config.toml
num_hidden_layers = 16
hidden_size = 128
num_attention_heads = 2
num_key_value_heads = 2
head_dim = 64
intermediate_size = 512
vocab_size = 1024
hidden_act = "gelu"
norm = "layernorm"
norm_place = "pre"
norm_eps = 1e-05
positions = "rope"
rope_theta = 10000.0
rope_fraction = 0.25
qk_norm = false
attn_scale = 0.125
bias = "all"
tie_word_embeddings = false
parallel_block = true
init = "trunc"
init_std_qkv = 0.0438
init_std_o = 0.00775
init_std_up = 0.0438
init_std_down = 0.00388
init_out_by_depth = true
optimizer = "adam_variant"
learning_rate = 0.00196
beta1 = 0.9
beta2 = 0.98
weight_decay = 0.11
lr_head = 0.00677
max_grad_norm = 1.0
warmup_steps = 399
schedule = "wsd"
decay_fraction = 0.678
decay_shape = "linear"
final_lr_fraction = 0.05
batch_tokens = [8192, 16384, 32768]
max_seq_len = 512
doc_mask = true
train_tokens = 101900000
max_steps = 6171
dataset = "wikipedia_en"
Each number is 128 + 24 x the weight over its row's rms, rounded and kept within 0 to 255. Layers, rows and columns count from 0. Numbers have three digits each. The size before them is the row's rms in percent of the matrix's.

# layer 9 MLP up, 512x128, rms 0.102, rows 109-217, columns 0-127
109:119109113165113085157164083096143146126133130156132136098124141129097146131146156130146141154126113109166112158126122107107131102123145099128159088136132114191096104195136134098151136108121111093176139165089111169126102133151137105142097113162136134123125196121144145129107134140133142146140104174105110129120127121101142128127108165110112102116119095116126087148152164134090153111078
098:171112108153139110190121112124118164122133124151134106100117127080132128179153108170120107105088161156112111087116104131124115112150152126127140159140167097145084120157167144117079110090150107083137142132154124090130146122109127164145163130144168159136128128130124106099143145165104110137145131116094165140134157093116104145163139162117154129125144101158102149130142118075099125136115
110:117110113084124117169090121092148134141173130147129137112143162114115104162139100127155159134133086111165123126143140128157123100118142126134129116118138062170146143144130156114101166078103123100102126125143158132144181115083132144130121116140140142153113107123140169099171182134116094160150159110152131125126076134074145118104114134128120099099104156098159139130114122138139087120096
108:168114103110155121135090109125125120135119163130154118126132160146137103109153163072124152111179171145101114112099142112135114143149110129116120124161113159134136143131162150113118151137123095148146098127152143146130123085141151163152068112165177145138097095094150107096103150153096104113144133110160066096106139140129106120117090156146149116108164154084124144141125161150128131085129
101:124133148107075138117156122110136156146122132169174131118127155102108098142160096132142153092069131114113106140115177091135126121087096108159171122095122138136097132157124128122124155100097095114115137147102112090095178154147101119125095129124138093125128147117149128130127141148169146116109128140129143168178112116143182136092075150112109120128160113115103153164152146101124153130107
099:112117133135133157152125125046128138134153155177137120128112127097100149128154155166135135120125164156137114113072129134134122095124106121105165083150154102136118117139140112139123136113078109120140168162116111145069110146146103142160168085142133140140146158124092131168100115101134090130129133166140082151162146130129097153104138141097129148110146129155096126143129159132078143119093
100:159088121159125104141111104108151139134130134126126133121158145127100119122134149146137096088131129121111070130136123098145086114179174140076177086110169137116147135153143116136097124085140108119128116162136173125147129136122121163159107100139116088152130139131122146184150101121110154158127172143141143102100121109144071170074130100138135129142139113137101144161106139137140114099090
099:148145109101122138118129131139128106176136145153154154119194146123110108139189114118086105133108107078149137119127137140132130123149102109107133115126136137169130143115116179105133129138117112155133177158132144132131112104126116108135086136157166111107105092123122096111137126103122093092183126179092065156138127102116137130114077138174110096160148153095112142135113144147124113143095
106:153122137114129125168087129140103139139151141118137123138134172158119096170116100181135061115096160129098115124138140181092135121171118134111133110159117186169116128146132121115124124133104127105127105118127088151130141119159160116148126111146095121118118113079136121141131159133181112156120106068093122097125139090127129154124169123143142129109132127153074111130116141073104122128096
100:167097135137159137108083104099131161098171122127127112103094144082125158169164151125119102113113117133170087169135104141110111121144162136081154124150158147108130168132156158100114118112139107143141137115112167164116109106121112188105152113140132141147103148106114096108137144164119091118153102103093175099118152115153140176120138113124169134133145127118150111129108110121116119083146
104:127142108165122130169096107089112132114165118159137123153108166112053110137133090140106138131117164134140136139122131131082078124120128117133164104113094114147111117130184122117107156073112142135145085120156133155150160114174135112143124133120164131124122152099166158125108126143125096113153148134142148102168136129153127152175104143106108069130124117119108129103105141155116161081123
107:135115135194134152131068105075129107161128151150108109124112149150137127114109120127163107095119113110147131149119173110123089130113149125139158105147142132134115117132148100125123095082127086150132166141124103132142115135130123143125122122175141154165092114131167144122188104170087103132160151126145094116129135149160132145169100123126110147118165081131104145116106127135125173118064
105:138131145085169071157132126114113154146110170128131146135148141151094122141119130084117149127111079144112137139088162125130107066105095115141154087093144129150142154130128107158117137128091110104157119136087130149096094108124134114151139152137164134130106125106138185153115160120078110142165141128140140123138122120129169121123099101154135141143146134083123074154157162139104087138101
109:139075117157122147120128137096136128177132145156127104101132139115097137126144117147090125122095181090125139115101128129114129150140146148140137103154148109136148124128125103117138150103112111146148138088123109149098108139157091155166120129152116146158087120159103132121149111150157088121112132137153082161111166154067146148111125154166134104115141100106152190158120149138093114110056
092:110127079139140087154104114099084126144075141147147154109107117156137156113133125168162099119112158131113159147105139156114146119138150145084138101136120151148118158136125145157129204100123087140118123129158114129108126076096111172126134148135146060144093140141162133147158152154145129145137120147110147114104135131096118153099133119136123119095127154135106110141133155135073073142125
095:150125131128116081138136129119141138143140129115136189098107126117117127128176095106135120095077079084133142119116148157124122140132145166137178127070139145138114101115120143130161135105082086075101132138112111124124119101133110155149122104162123119127137090158155095180186175142117134143142153109090115141145127100125144160134111152099126109106117162123123168164163137127117147125127
105:115101139137135115165142124090149148133165151092107100108133156101114115160125137144080136114176120136127142112069146173152117130109112114131137126119109085134138139158136131106183130138091125167094118104090092141119103133170094126096110136114138122135113143121162122151119137121139143134168177125118079140139148150110144133120142150113127117112181102113127129161135141086110204088104
103:138133092095088137167085095151117156117103159119114116177144153138085127128133137107134135141136107088172120108131142136148059130105127129149133122130135127119180143153132141108120122101124149136163119149128127152154121150146096110115119132166126101133145131135142117160138155162149148150173182101071114129103134174125108116114080129131099104157111132113074099122162110133081102109133
095:118118129148163099140104120120111153127142129138138128120177127128150148130128115142146107098132127122089106113108163165119095111093102107142190127103139102138077148138156112143084129105138097097163119116145153122133119119153094118162106099150123089101097158133121110157182135091111117090141138170160150116182080118113139140096151169128150109129101097157150174162142116117120134117152
099:111120144127122096143162099105115166154142191106118133107088142126111183173121166133106105138122121142161133131081152144154098106118150118142117130107125147142109150117135135139113133142102080123080106051158161128095158081130153156137098093162106106131120144122123095158120133139144116152116144148129114126133121167122164104092153105177143129101125159128150139153131156116121114131097
105:146128127091152137110121124108149149184178124106125165142110139081094182127122081141111127120181111150148143129126174161130095107110117130127171088127129114157116121145165119127112143101140108132105127129101082169090151145138145128117107127135160150150117129110173105120082126154124147102132137151166148143121125102099087154087139110117147129126136118125123154179071116119112116152107
113:148128127139121151155148108093118132162115140124097136133151128155101110156104109140108113098148100096124100123130166140139101139129157133130163088121165117162146108171128140117096159118149094146136167151102136176141141110130095155078115125179128108125123113091109141131139107172140118143162173134111078082082110122142114158138106174119125118158084158138107129130103132158126177107099
097:116141094136132103164120159131117108148153169117144090108156128126098136122111125097129145145100155176130132156081116141110137140101137108097143114171140081139123169130184130126136121149127076121154102166111125129072143117176125111136131091137140113117089148168130104163113125173108124077119118097112143147154127112113132153111125124107107100148126110134146133142160186142098176126102
101:117136152113106120125147124147097144197139188145144110161105141123122125132158109163133126129107142140127138149110129119131120092119095145103148114111112149125179128104170126136144185145091105115123132120118128111155117143130121154161113165154117125111157141129071145124124167174103115153121105174090122088140126082101117136118135075163135087126144083130120152135083134080113114115142
082:145077136148108139137104106104145158125083163157182108128140171136110194129144099111145124089079105107134124161127132176100104115128137100121145120129118105176110134094154134120156156140119087092156139123114147160124123132107113153065121136157116113115119120118090116124144152147130102162156133144148149109149133142134136123128100115168129103116109128090088124173143156098117137097102
097:092106139123119104163099141144136116143093135103151099112095121121097163179107169123123106124145185176128142131123139149129106126084125161133121120163124099161139124173132173134108128124145123127102111132128133144120139086160161130130108095166134157147116121076148147150107139152122128121146139118130080088160163111111125115128159126180164098103143098122099129101143169110105153091091
100:128108115160093081150128102116136117124117150152128103147157137147098154101128134129124122108125140167150099123109180135126136097091140110141164103129091123112101140132157124085085128113139111082182139105113118141157153125107140141173116095162103165137117122135140111091127139172112158128147136111111189115119169129161084159103132149107186105120122120138144143133098143102097158089137
094:126114134147149066146123148124124142127148144105105121131116131171075121121144109124118105105077147162143138122093085126141135127086114139114193120117199100166191174128148150110154113142106112115128143138125162157118131090164108140134134134155152119110137164102154058140119125108100122124162142147129152130147123144100094118138118123091146125140117108140118141109121129139109086111107
089:149132109132126142147130130082097132121143134163072111141120180129132163137171114079157116134139097135067131089120148101116104147138145097134121157106114118130098160152154150119114135133056109121137145134167129083164089135132132135112127172117125102100133175134139139141134120119144115107131153151157157167120137108148157122145041111124106135126122113100132144112106124126127166129147
090:155097153108122122132122124145108147147168142156100107141137146104111131183093133148117135115134132140147144119078176078107132086054128146120127130115114131142136091101146088134123124098109153073089162102125138150161096147145091142097090124161150139101139154114140073149134141151128125173118177141143106112121128159116138150143115121096125118145110149145126142150107154120149128095098
095:138108160132151109118112104101129110165091149147169136141123145095143137151154138091152105085138095071112141155131124150111116101187133128156125141112159123133130125098159153117101161131086113119103130128094137135124097171130153143134104149127158113122149118131080116121133114131127110166159124127099162096186148138105147129125109106176119130157146171079137099125119164151118081156101
103:148113069107122128168095119141090125140165191140124135140129148078110112143125137112159094114076089090160124144129158108116111111150122168083131154115113126174138119158143112118171117073091124145152115109137162133148163109153145141153144113159169144124087097136106153107156152134146085153151143103121113109133170109145129133133093124124127157116132117100140143131153130135127144134094
102:109092105162132165163111087127119175155154119180120107152095143091131130139115148174148138133111116160124120169131162106141132121095155107105154086147115144139155158120126129073133130149154064120117125115123093153124126125102138116122128124136107106096110145112111117070119125116169141139168151153096131121121121158111130197101106092148117102130144138127110132152093135118083154134138
100:125140101173123169100107102096110181096118093119132160101114135151123174139116162128130100085132141145129093142122165144116136096089133162094141152153122109144100137152162105090137126098121129087085152145100115196151135095157138163140120126133127122116147149143128093157110128142075146139118104113150138139166119167132075147097141127123162128110108156121105155137142131153105137119130
093:157125146148109175134191110130147117114124156134132101132134135139117127121121124111144150157101119096110130047146106138063104131140137101109174131138126134127099128134123177087137114133105118129134154157109123180091081081126111146137142115126123128094117129150126082132135187102127077096144126112154147137130133132130107156148090123113183125166142109144093127124115139106109150120130
102:121097087193096086146137127115152144117165115160127097106134133150084123143169120126108151126092120143104133084112170144078085124167113114135144137108125121153111159132108129123137173139114102104122161151135111180125132155098140087122109151141116123135153121150129138165098167121131121140154075120091149151144139147105136174105116150105127147132103115111124109126117143150106117167075
103:119128129120112151138110113114136136140111123165133125111126137131091168109075150152174128139097141110184140142051130144108079130134122164100149078173148113123138142121145113131130173112107108140129134130143093145146175172102126133140143123119122066156146117071140115179111132136155120108127138178162111122106110112131108145136125092126150119150145136126126130129121160070097132130137
102:122133063101119168141130142150112102119176173165120137163141143165132137138130118105096158115141071143117161123080143124122130132110133118153168112103135118148101130149187152114079109108107087135114146152128141150152124105088104149166119130145116108119147114077113150112161146106097118130166110112098151131118100155100132133106108116095154113151107139100092090149155148138099125136120
101:130140151106157108111084110143147144180136123088111112109114130123098111149111130147142158045126142147190098152094140122141120114114168154134146112094154113139145123148139151113148114093111129119169145092128107146127158145120110150120166082123132128145134130145111137137123159156129126167119148124158115081125118127103157118181135126147141082094129103077110113117143172149123158103091
098:137088130092136122107117101103153160133149098161152096165090146077109109155139115108101125120132095129157156134106152089116133130129111115112115097154128107163126109137160147114100138054140128169150125131115076129099117155130139126115125126104126133141138196158100179136134119141133139136122112139080155161103105149092132111146095130146138110177165121115165135148148136143132156150096
098:105114150132096140157160119160079125167093121130092114155092137111137128144150130158115114094122144116122118160129167124099135111131140127108125164146144124157171116105139185101139142081135108101150165139103104122126155133123111143163104154157136130128134095124111097169097142153099120103139127130138110091129110115143060123134144123180160129157116056131111166138107171137132123116097
094:132117126104164153140127087133076124103155135080137185101156125138129134136142095141119107115110094093132120144056127099128104099107150127142161149117138129115145126143138109110135154125111127127127111110149102116105159123173115149111091121091146116138117155158160150108186113121089112160149162170153136142103126152120144146117107150146145108146206168099148146138095140117100128132131
095:157143127122129104105121081136113135142123113139135107179146165158104106136135106116083093145059127107140149113106141104146125106165128082131121116163126127127129117169161168113148097122144099152115146133136109126106143164143127144148142129127143137119162128095107109115151157094134089197136123127135089109181142157100146100161107125133148141079121135114141103147159129065126112131165
111:159170140130130137124130094132128112159130136140135092125104137100143133146146142150161123100092158164083102061125144092127119105163156114157160109116156063159126146154135124093116114149087136092181111108139122134120111123138106140138120074192139157138146144130136135144123148128151137107160117099098153133105121136128112138128135129123122129119122063086120120175156150127107149130087
099:111124113133145172163143077121098131147121142150121140165102147086116147116152090110120166123103119141130109150096174132113117118143137147124154123141150139137116110178126121107143113065156156122123120146100060168111134148162167142111120102157121136131115149116076152123125146142105130097107135169127128137115138163141105126134069131095117080134143138120131124160117167083093158118101
096:204140138110099117093160097132169159139098115147133150148138153110124162133126121113134128121151127109112151157117163141154108119126147121129137148103108109138127117129104117126122140068097139088148178134131093140148119145157128094127088116119105085081109122081171128153156127112122096080124150113150122135103107151161154153107087160157125143142134120073116128140185126113134133140099
110:123119143137121111130053105134128130119145148135159121155148146098123139145104097169129115115082132140122125159115139154114134139087181160121177144119159115162082133113168103132113165121141123066129108091112161143110174119145142127142093124155107163146132095115133114107096171120116096158124147150169126134165112117110129100131099136117154072105125127138119142140115179105124119113101
107:143135136135133094163121123123129130131120156136114096106133129182057116125126176065112119117134118132109130158129164115092099146076129131114156117118173156151131138117144135109144126131127146142085105143132103119111075153152140116164153117165130081121121165096135147195152113124128121120186114142133101099129118110100098157105119143137151108174088141127118141125115151151116143104152
105:142134122114120132145134109135101137108123126145104133118157143137112153117137127122119097106139121082127134116087143168132116132147113091128163122137178096181161148105102122145108134090090132089115093131138108134143118124207089166151118119135134077093089104145132137148109115108141133107159128119120146102154143142125101131134108157187145131158129131117137126192159183111096111180130
087:119105100119097106178115110123152146127096142121135144162090138126114144112123156116117115096104189105151132163117138151129135076139141130142139136105173113119153093120156136149125146131135121100112097106089128100104127079130127147116134080093163148136135157127137091163135145165116163130138160107116076134177163088114093159117105123143148134138128132070121150125143184143152132104130
100:119099179133083169153130124104120189125134134127105128178101163088140132142119111115152139077167096123101102118098131138112106095171146124106176118102162107137109149148159146163131155126094101147118152177137120116117111163091120128106097148140120129130112119108144124153115124139102142120143113146067106136115084138114175124085112162109125118119087124131153108146138133124123149140095
097:152103163109158168114106091143116170127097113133115140122137153105113117178099154147193081088132105096144133140118141101121121135116151103127132132135106098103119172135139140087140127086120113130143163093167134094162138147131165120082152112116145136127107111119135100105190123134126125159177108080133103114120138174105111147126126124140131130135149155072151160121138158122123121125108
092:167125117121142138139113116087145121142178116096106101133156174144119135138135134105132102083110146129137097125159118167120115123120133118063139160165114142128098105111113163104136128137160143129116118133149141131145136102136116120097127112148198109113060138130094066151139145148102087129120121087129135159143117148151174114167120083141163136108104161143132130142172152135113115114108
101:113141134125118123130095106124138178126130154107123111132127139114121162115161117094094085098162123104165115128136151134113109128098155122088144121117112141150145142123152149110140142111140131129103166177114143189117081155128112128119145133169145150141115135152068166159183128118134145123165134148111147140112129124073118159083144146113114111135166101089066103138122122100137129138073
093:129135120149121114178113116141127130168099153167126158111139134149107133129179147100118126112085166166124110136136130090129127084077102161093152123113151102129172107129097174120163121117107132114125132096120115150073176145134135122140141092123123102152105157087112143115175156151112135111132123115158097161157125133091146131132112152151142099139151118087136090160090141127093140100122
106:150077121116112150133119119139095138119123085146127141127151140076103170163099145160136139140115114137129129089105152116133117137100175127164145095091145139121111155146123136083103102125128101126149129115175166086119118137157141150126156137176162082086109119149173122118159135127079097129168143115097109147126124109106109155122091138140135117113135179140127099167138156136079148129136
101:141145135088148144113107105142121102159113128125160076166175144116109112144187135100126113092146138091143129156108149143116106094126150126136142116154149126152143094138159134127136163108078102109136122115094159145113115165150132132135152150134126141142142145107123106159157156142133092133118139165179062144152146079131145108169132107153138121093126111064099117118140168099126116109123
097:118134114113110148113098112110115131131146100173134133181134139131126163124112104084147079122156088100114167093145157108108126143134144098109155115123147122111151124154125144109118101108124078152124190185130169146171166113155120120101151164158147124103119107095159128132155132150104125156139144118094133131106120108123098143140092110117163116189112138092081151128111134141119130135093
096:157132101127073099134138130143168131147174147094067113143116116138122147140176098124122118066133150103137145159113170162135111073116160115112149122121149127158143106130140154137145153107126112117148113139108154154135085124154111153143124112133107097150118147108127138146140134161154126108181127079108102107127132148053105136078122109125117103138134120155152113119136143115146150117085
103:146133135144143113097128126123129102169135128152120151099113143162089140128117148149103119130079153165092143123071147160115125107141155099109126131097114132168170172129100122084131129098108137122140152097098143141130144134099120161111136133165153139102158084078141095122142114155103119173109110100131121148140138176130139145184113123131167091147097119141122121174110141112086164138108
097:143120105125100097144104117125145147153146172122084125177132124125099157149157124111154117111071153082107126147100154120134137095117133088117126108093132126147124145103161123150099177137080102112131122131103152126111126112157117148114109080159144113133138180132128097159139124170124133204124153155150139143139121138107100171154075156139144123148117110098124137138089128114125157147113
095:136124129107122136106134092109129141152134182099150093098120155125135161140111150100135119107094059165113184129103146124122129115166157138160105111103086133191122125118087145112155140110097114159132134123115098109132113150125136181125139145134155141137092121143140097099092179131144104111143121131125124174139147142080125122137129118168157095148120116101119147162149124131085156145094
097:126111136125128142150133119148163128122138126159119151105126144154100150119149135127076115131160192132155119120090160097133113146125163157103141083143155142181167126124127124155106140152122106077124128126131147150104116082132153128117160102138114138148127118116137107129101146143121163135139106106134098143136094146100124134099090099120166081125072147066121174121116171142133078092138
092:129168161109140134133097090087147107172122101131139077118124146115100151147141126123151087115135121154127117139159161124123148123135143071159135153119124135129146141154129164160128113136083120124147125148144116145129141127151124082131154146145141125063122129124123135114175151130109051132108155150127100099157127118118157107169127144126193078111123084094112125124115143145098116087123
099:125131071152116126152109120144094133123112103145145140186105121099137167150139133112127111128129079127127146089116158110113091141097164144104133105107150103167145167148125129141137148124167113087162157149108100122119126105149106139160145115141140110093104130128110160171117144134078150137142120107119101089126194145133128117110087090092132131129179109124138147140160158147088108162142
107:141105090116179150146148086135109161121150153106109131138144133129115163128106067135127133087090130144137132140071163160113098145135136155154161108122166132128131087164159176117113135107105105085136118134124131104130154088154106148092082133132121146119111114131147171153122145123149136090154129138076132122097122160124107179133105153124123119128122110110114153156135121173087139139096
097:146126137106088124172114123104118180149103154105097118158145150119148102167157118093096095088166114132125114123128137142092130140107138132113127171098148123139114111107113114087121154105082128112127139124095164129172119161166100138076138122168118137132159118126101118172169142198110119155139165131155138096113154132107085147147084146111106104131149127121127122115118148144131140098139
099:143133138181126144141138133093107148140104129116126127149118136118132126132121135148114107064137127142137164157103123094134118115122158132151154110143118135197119094180103167105130114136126117164134167111087121141072092150160103160122128136133136091097110161146103111138144122119120108106172143148139090101129148089078124105093134111146125108156101142099152185170122139161113135102129
098:129085174127121102148140087125105123155150107147126101133166149147123126165120192143148120125107136130149118139108136146068117146085157123111163145150108120116111121117173113084062102154084095129132177136116131140097141180134113106166115121155152145097147110146116171128115124144147125153149151130107144121104130101089125135102102084140123132148133111133103142136116186099122134125129
100:141124133125136109136123108123094178161120144144130101136132110099078112117114116107157139080077141161107125129102159138161115144133182148161171122127119153125153115166092110134097188116149122109160150165120124135153158138125113161126166132159144134130095114143107161170160119147116116109140107097088132099098137136158101134108120141104119092122126105141120131152127179086104155085100
101:129114104121151127095136101080125152137130103116147129131131143133113123153190104118095073111154103104116139116109127163136145117136116144119123159133149109146138132132164141131144118054133131109106110135131162146141118093131094165084157142157124135132096160135095091146176135167114099160112153086168073136117128127134156172118127136153135124178138143175108118113120159112130119124079
093:128139105083167138112153113136149117187135161141131117183201138138101115140106132099153128124094139152161121161097133139130079136154157116146117140129104144133133136123101139116112124146124104173112110100108128135123147134115120113137138069152129097072138114138146091147132138093164091171132091138137093123181121141119138168173107148077125110116133146150108108165136138141131113129124
095:103114148101134115115136120121120141149143135113090118108128158155079139140163126122124132132110135128111123158109111132077104129101124157145157129123125157139101129160083124077110148136147130126130127087121156174097166157136069179122160167099141088130117141093085100163126135089161072107140145109099090150149156130129179107098119121109156127128140149139144127154170163113125139114132
099:133135106106125133131094119119083162156099170151160118143162131148126130163150163147127137131095153144124161157101110166142094142106109182118162096126151118179128144128150114121115159120076086110136143103128143117109109166105102076128098151175143104109154115137104091125104172139094167125148108145142112154153123145092105121135107090128100136146122152099122149140098135143121083128131
102:151101156158125110120129066099125150165108143091129173093113161063139145147126161147185152137130126133118122094100168106096114081139115116146136121171118119159094127161111127101091125144115127087142116096086108148126127097122136194132126123136144131124110147140166153131143125135102105131128139124121123110115191158135105110161149147186134108128135098114134120131131133100124120119108
105:116095117130124135123119136089130172131181131164140099120125154123103088118154099071082145089128125108121102117117145119154106109161112106126153171132140072185106139150142159140123097130117106164093158187134133122124158130113124135118144145138124105135119134112136135161136135131106124143145175103128103085167074151120118168114153109118137130145117080114121111148127149141081148127094
101:155115104105131127094109093126131111175099100138163122123150141147168120144115072129135105118128145108123100085117145150085138128101143072130148142115119106137093120112160119104150138113093109138136158100174121089130114183179131127128115134160113147140124112123135094158105136163109149092121111136118139142118123107096083127118136127118165111125194116143150156155089180122156110162126
103:126093111124151127133149099107112096164132139146139092103103190104097101120159121121119062117143155188136089138094160161109125147175146126152146125127129150165127116173106141091099115132113079151168108080125132108086151141131093131120165111152091151110086108112103135121119136102136113148105129120136152139108139146099154133159135142131122103125173154128133130132132139133144108132090
098:113106096167119122145104099143164115105146128134147162128119172140137139093143117127097108106126083156117088131117110152128131105123126148130143170114161127144159126140101165123124123127150124141157169108111131141108171111156084159168148120125102084081134110137127137128106151135153095088174182092114160079174106119124137107111137127098168085108085127139135112131136148122118112082132
097:105129111133148119122105114153135113171137132136178127116082144100078122136170110107108142163141140131115152109111118128118128103130099123132120135132110112149164185109094146137106141129156143115101169064136124152116137109123104148137091131136134133112120154109131122133134163102143130139125098123087172132124129109092142105148092163144158114157147082126138126194138150100052168140095
093:146154134088128115153085122135132103123184164138092136096146136097153151151127131070064141126110126094151118112095133095130124140121174147111129161132120115134144122106142116117171129118134128138121134100161153141146108134178100156139114098165171143120098143111118110147142101120105102139122131119154176098144204140127115112101122121139176109148161114085123132138091129104122141135101
090:134108122169114076146157114100114161132127137156143140106144117136071117107130109134148108134141190143111141158133158159124103087130171149129195093136138103168125127192151135137144146133100131065106149096108089133110120094145155153161082141157112132140108128100138137134138118121145143100116126112106107096098160150101151113127143153145138133109092146130111143140127101097115154109138
097:125099138088099175155090126145124133121107149167173101174121195071137135115133123090102105115113151131125106118117117142127096139126163119142145092126196117162171150173137129124134137164142134132129141125127166115075119109145139135134090090166150138148110111133156115106145144101106088118139144155127088114134107104152115081130108135094121156128129126100119127113153138126123092117116
098:169103105130109131185116127097120141146112197120122143154130144112124110121167081130099147089121140127118148152110158180139128150127108101129107112115113156120105153136103147125124151094098116152097118124160109111117117090112150125115102114154112116112124125119112118129160114182169140145147131098167133148090131178142092167153131153134154106150134064097159086141138137089131134105139
101:157119095099155127140124096128146148129148148110100121093153150079140152142116150125162128110165147127119105135094155112091107111155140150120125154088157117153089138164114115112128119115158132082168134099139137188096113101139095141105171087121131127147070134105108140121131142155102136109164075086155143095156167160150120149153142125141145114129121139104130121143150152160106121120091
092:062139142138153103128145089115154182152100150114140132152151158142087128106144146155132121068152134107117087148142128162159113133136136115091137144135132126116136138162126139088100124095150139142159149107129081130125135190125097126097089069106118105122137165140070098089152152133146089120163092099144143120121120147151096137144145133148138127105111145130135117160135128106120141138129
097:104103118174125133115089106133129135156163141108184143145171173107115129148161099117068100120150137115133098155115111167114121125150120120118125124135122153128166152126158173124089124099140132136110134149123142136121131103127094066134108087158149105139140107126118084107165117107142122167145185100131121135112144169116140149119134110129154139109137123121106124118052170101152134118103
101:122142135117126141171139094121098129151127110126118116118170150129161119167143127056130149108099101106098088134125114128093120118139112176138129166134153126143146134139097144098135118123086130152154111131111160129113127141135104179125121132136141130096089109154127091132128156123097068161106106086167114130123096139143091135156139149170150129155138100109116109171110183079138119144090
098:137122112161100108119113088113113124158160113117163106108090172079124158146143087150140119092144132119125107146127106139160125073136135142087136153147138100129127143117065170138125133120148131135138100154133166130080148123149139133109121088158111170091101130112134119156101153161143107147176175177119133124088150130168133121105144156114136098121096116109158117131129170130123121119099
102:142147123123162118112115122131158107110124115104115160109137145136119116122145155128152066129104173162109124142096163168140142087141136096094162121114114092134144178147131175101138128132136081094131104135123105116143128098118147136134099147146125117137117146079126145167168207158105134141147145139097132106097132151106105126137079114134144069132153139119137103116134162160133085118119
114:136132079128098117133093097114144139125083082169112148125116157158127089157132142113088139106137140167123113161069144094121092089154113112135140125118132166145146122157152157098117161131120123105126125142182085164069114152101160123119120115123160147093109158090146139138134147173151120153164120115152122163107120130142164149150104115123138094128132116123101129147142148114121100092129
100:117155167111083194151151074139099141138098126143148115164122141122107164121101095144147131125125141147091146146147133127091124139133129122134129102128116162169121101134126107105133146123138142140132133148114107122136097134106145170137117140143146156087136150137136125156118156132115121125188140094132099088170109097108115107067089140169175155109089116075125147141127136074105137130122
104:129101108128112129143141099130097097153118166123141102171126138128118140119129130112100128106140123076145147112136134114120115109159164129146122138105174112161123159135141107109142130096119089101114170148146097113114090149156155160160124156181125109181140185118145129118188144121118148111172086156088142099142131107066127108101129119117129129167116172117120109157120129111106132131087
096:143140095160153125096155123125107131138156107190158133143127161152121136128177127121107100150125099121094124122092153097132130088155106120103166106111135138117111149138146131142113152141095120101129175115133106116121120124091183119175133113150134135107107163071120156129140152145097124076128114142095111173164098142117118125090100138092129122138097145114102158193153123143119155127112
100:140149163119102147136109128103115127153130116139153133160113148143101122147176115109132111128114095158159120113103120105077112115070108163152123117110127077159134123151160126128144124102100122122081133075159139144117153118106141138168161124155150154155122119101093147164096177133070110172100148131161112161140149125104140106157128105133149103101156116102098140149157169126111128101136
098:130142138134076145120141118111154138140140196124112088161157150094075105169155141114109130088159108105131124113113126153129108152144120142122145139143122156109109107132147171092123114064105097112106161113108112153114118122116105127113121134115146121114128123163097124111163147083156134108155122129167085137172120099132148099157117127163147121196084115113118128121167129125127151122162
107:135116094120085146159140118123147129142131121174090095123146162106090192146139132135072096097124121108113155110080126118116107141155143153098134149131122113131096137132090161101137144153073108130104142091141138145200145109147130152112164115131145090116104144120106105114170121103126089146165163104151128121148116127117127151146139124162151162097112128120137173129127137105097129147146
104:103114136151059148133142108113087148089144172125134133116123127126122135145111159110127142130143121115136145112113136130133129123150167147137149110141117142141161145132111197068162133143167132102102148101113135172145111121119145143104090127184148106141117159144098072165147134148114113119143167141104116104103124141075128145152127079131175136130102155145085157148093117109117107131113
092:138112115159124096136169112106149153135134117113111161169090144129154126100136162121095118083135110116103142119135134132143112117126157074160174105077114155142160145101131172101123181105091091110180106157121113117107131144119163137110112124175130191094134145096116138120123151168138103101130159117067138151117152142133098123121121128118127112133161136134108120122127124160112097108140
097:159116122146121081136140105096157151128122161130086159127134123147080149141168126099138105118086144102122155176125149145080100110130131151137143115135176130132147120088143135149148130141079131104104105146150115112069111106175141154179112129158144124111146130136101072171155118132114145139116120099120121103108104099128114144112155171159146089116145111141129138157116133119123152156080
094:090108100157089119152148108135105140140086140168157126118149140118128142148085126114155109128093109100144110140095167187103114128090115117113152112132157109170164109155118138096147137105136107109151136130113130161117156140111135112132150113161152132100105167135108130174130136144160147149142119150124119087153170154128132115140055122154119120118096095125122175112135165067111126132103
098:181114117184133086127093130135117133140121128130144170160137128160101152147144103120093105109113129167064120117124110139139107106132174126130184113094133138139111114109102120142161144122083076112113120128156149156120167098126133111148093138132126133157158152084149121106159134123119123127141147110117122125139162130156143109103139192111135063109100113124168131121099154133099131124098
104:154134144139119130109130101119120135168149132100089148112113141127145114090139084119149082105145125152089130181112135122133090132149180128074130114136125103150096163148138129115126103112107140137074114121112152150141117144143124123133126160153138141120133102112093131113158146171114083173145121139135159126117182095115112117134154100143199114113134135085102143166117123066100120140142
104:110145141130116100090123108140141114133138108117121129142133162157091129119124136091161093114142112109138147128098137142125125104131127114157145115111117113164102177142126112088132126117125088105099121130095156186147132153114126177162144142133147077145147098158131107081174166124177143113169119177113120094136072159093130133111094152097121112158080141122124159126167122153114112125142
095:151114120127139084189065129113135154122142152139162121137135163127088117128142132151131096111113111102114133168078100149125146062093133132132142124105133129175145111137135092142127133150092122118135123112109142113112113142136092103161115081156113157088106117155114141189130147188132154160149139103126091145141148089099106109127151124121152121157159145145129092140131145112108124130107
100:113143125118098133110121093113161103138131109140099161174102134155102137147159103136134115115111123169137108110109143107150134111112119120117134153152129158176107149164121161112135145156112130077138126108142104124108109140140107156152145109145126155105102128116126140174106142111140101077119080096120123150133182151097113105153106155131177117103128086103127108220133127161093135118107
094:159132068105141125128125092130091155149137153123129115138139140114131162133147142157105114103112147094107095156120132138104119161132129093117128135125097172149109123141137139097092118145143118126145138147138137127125166148122098174164092099176208091082125141145135150111134091120133113137179183179100130127137147107137123108161124083089124172128117084132132141126130136103127132137116
097:123150090128117145111104119132151128111134137103127163090167154114094106147169135108120091065166113122115101138114169144141113152133157101117150068125135095102141118139159139140149128121128138119152110144139117154137102053168071139110145115123116145145135126092170153164183121127105120085163112123136143129096115134140094132116121108146152079117140125143137119154100157093137149118130
095:134120096113155109136137134133124100131122126105114146142120154099116106104120144114109137143118145112148124112143148203113104123143146180105133086143149126151146167177126149136125119083113087139138130153144117140146141142176117169133086082112101115117177097129120156118121149146119146149170173160083108115089147092139115131143143120127130091138104138073108099118116152090077128159116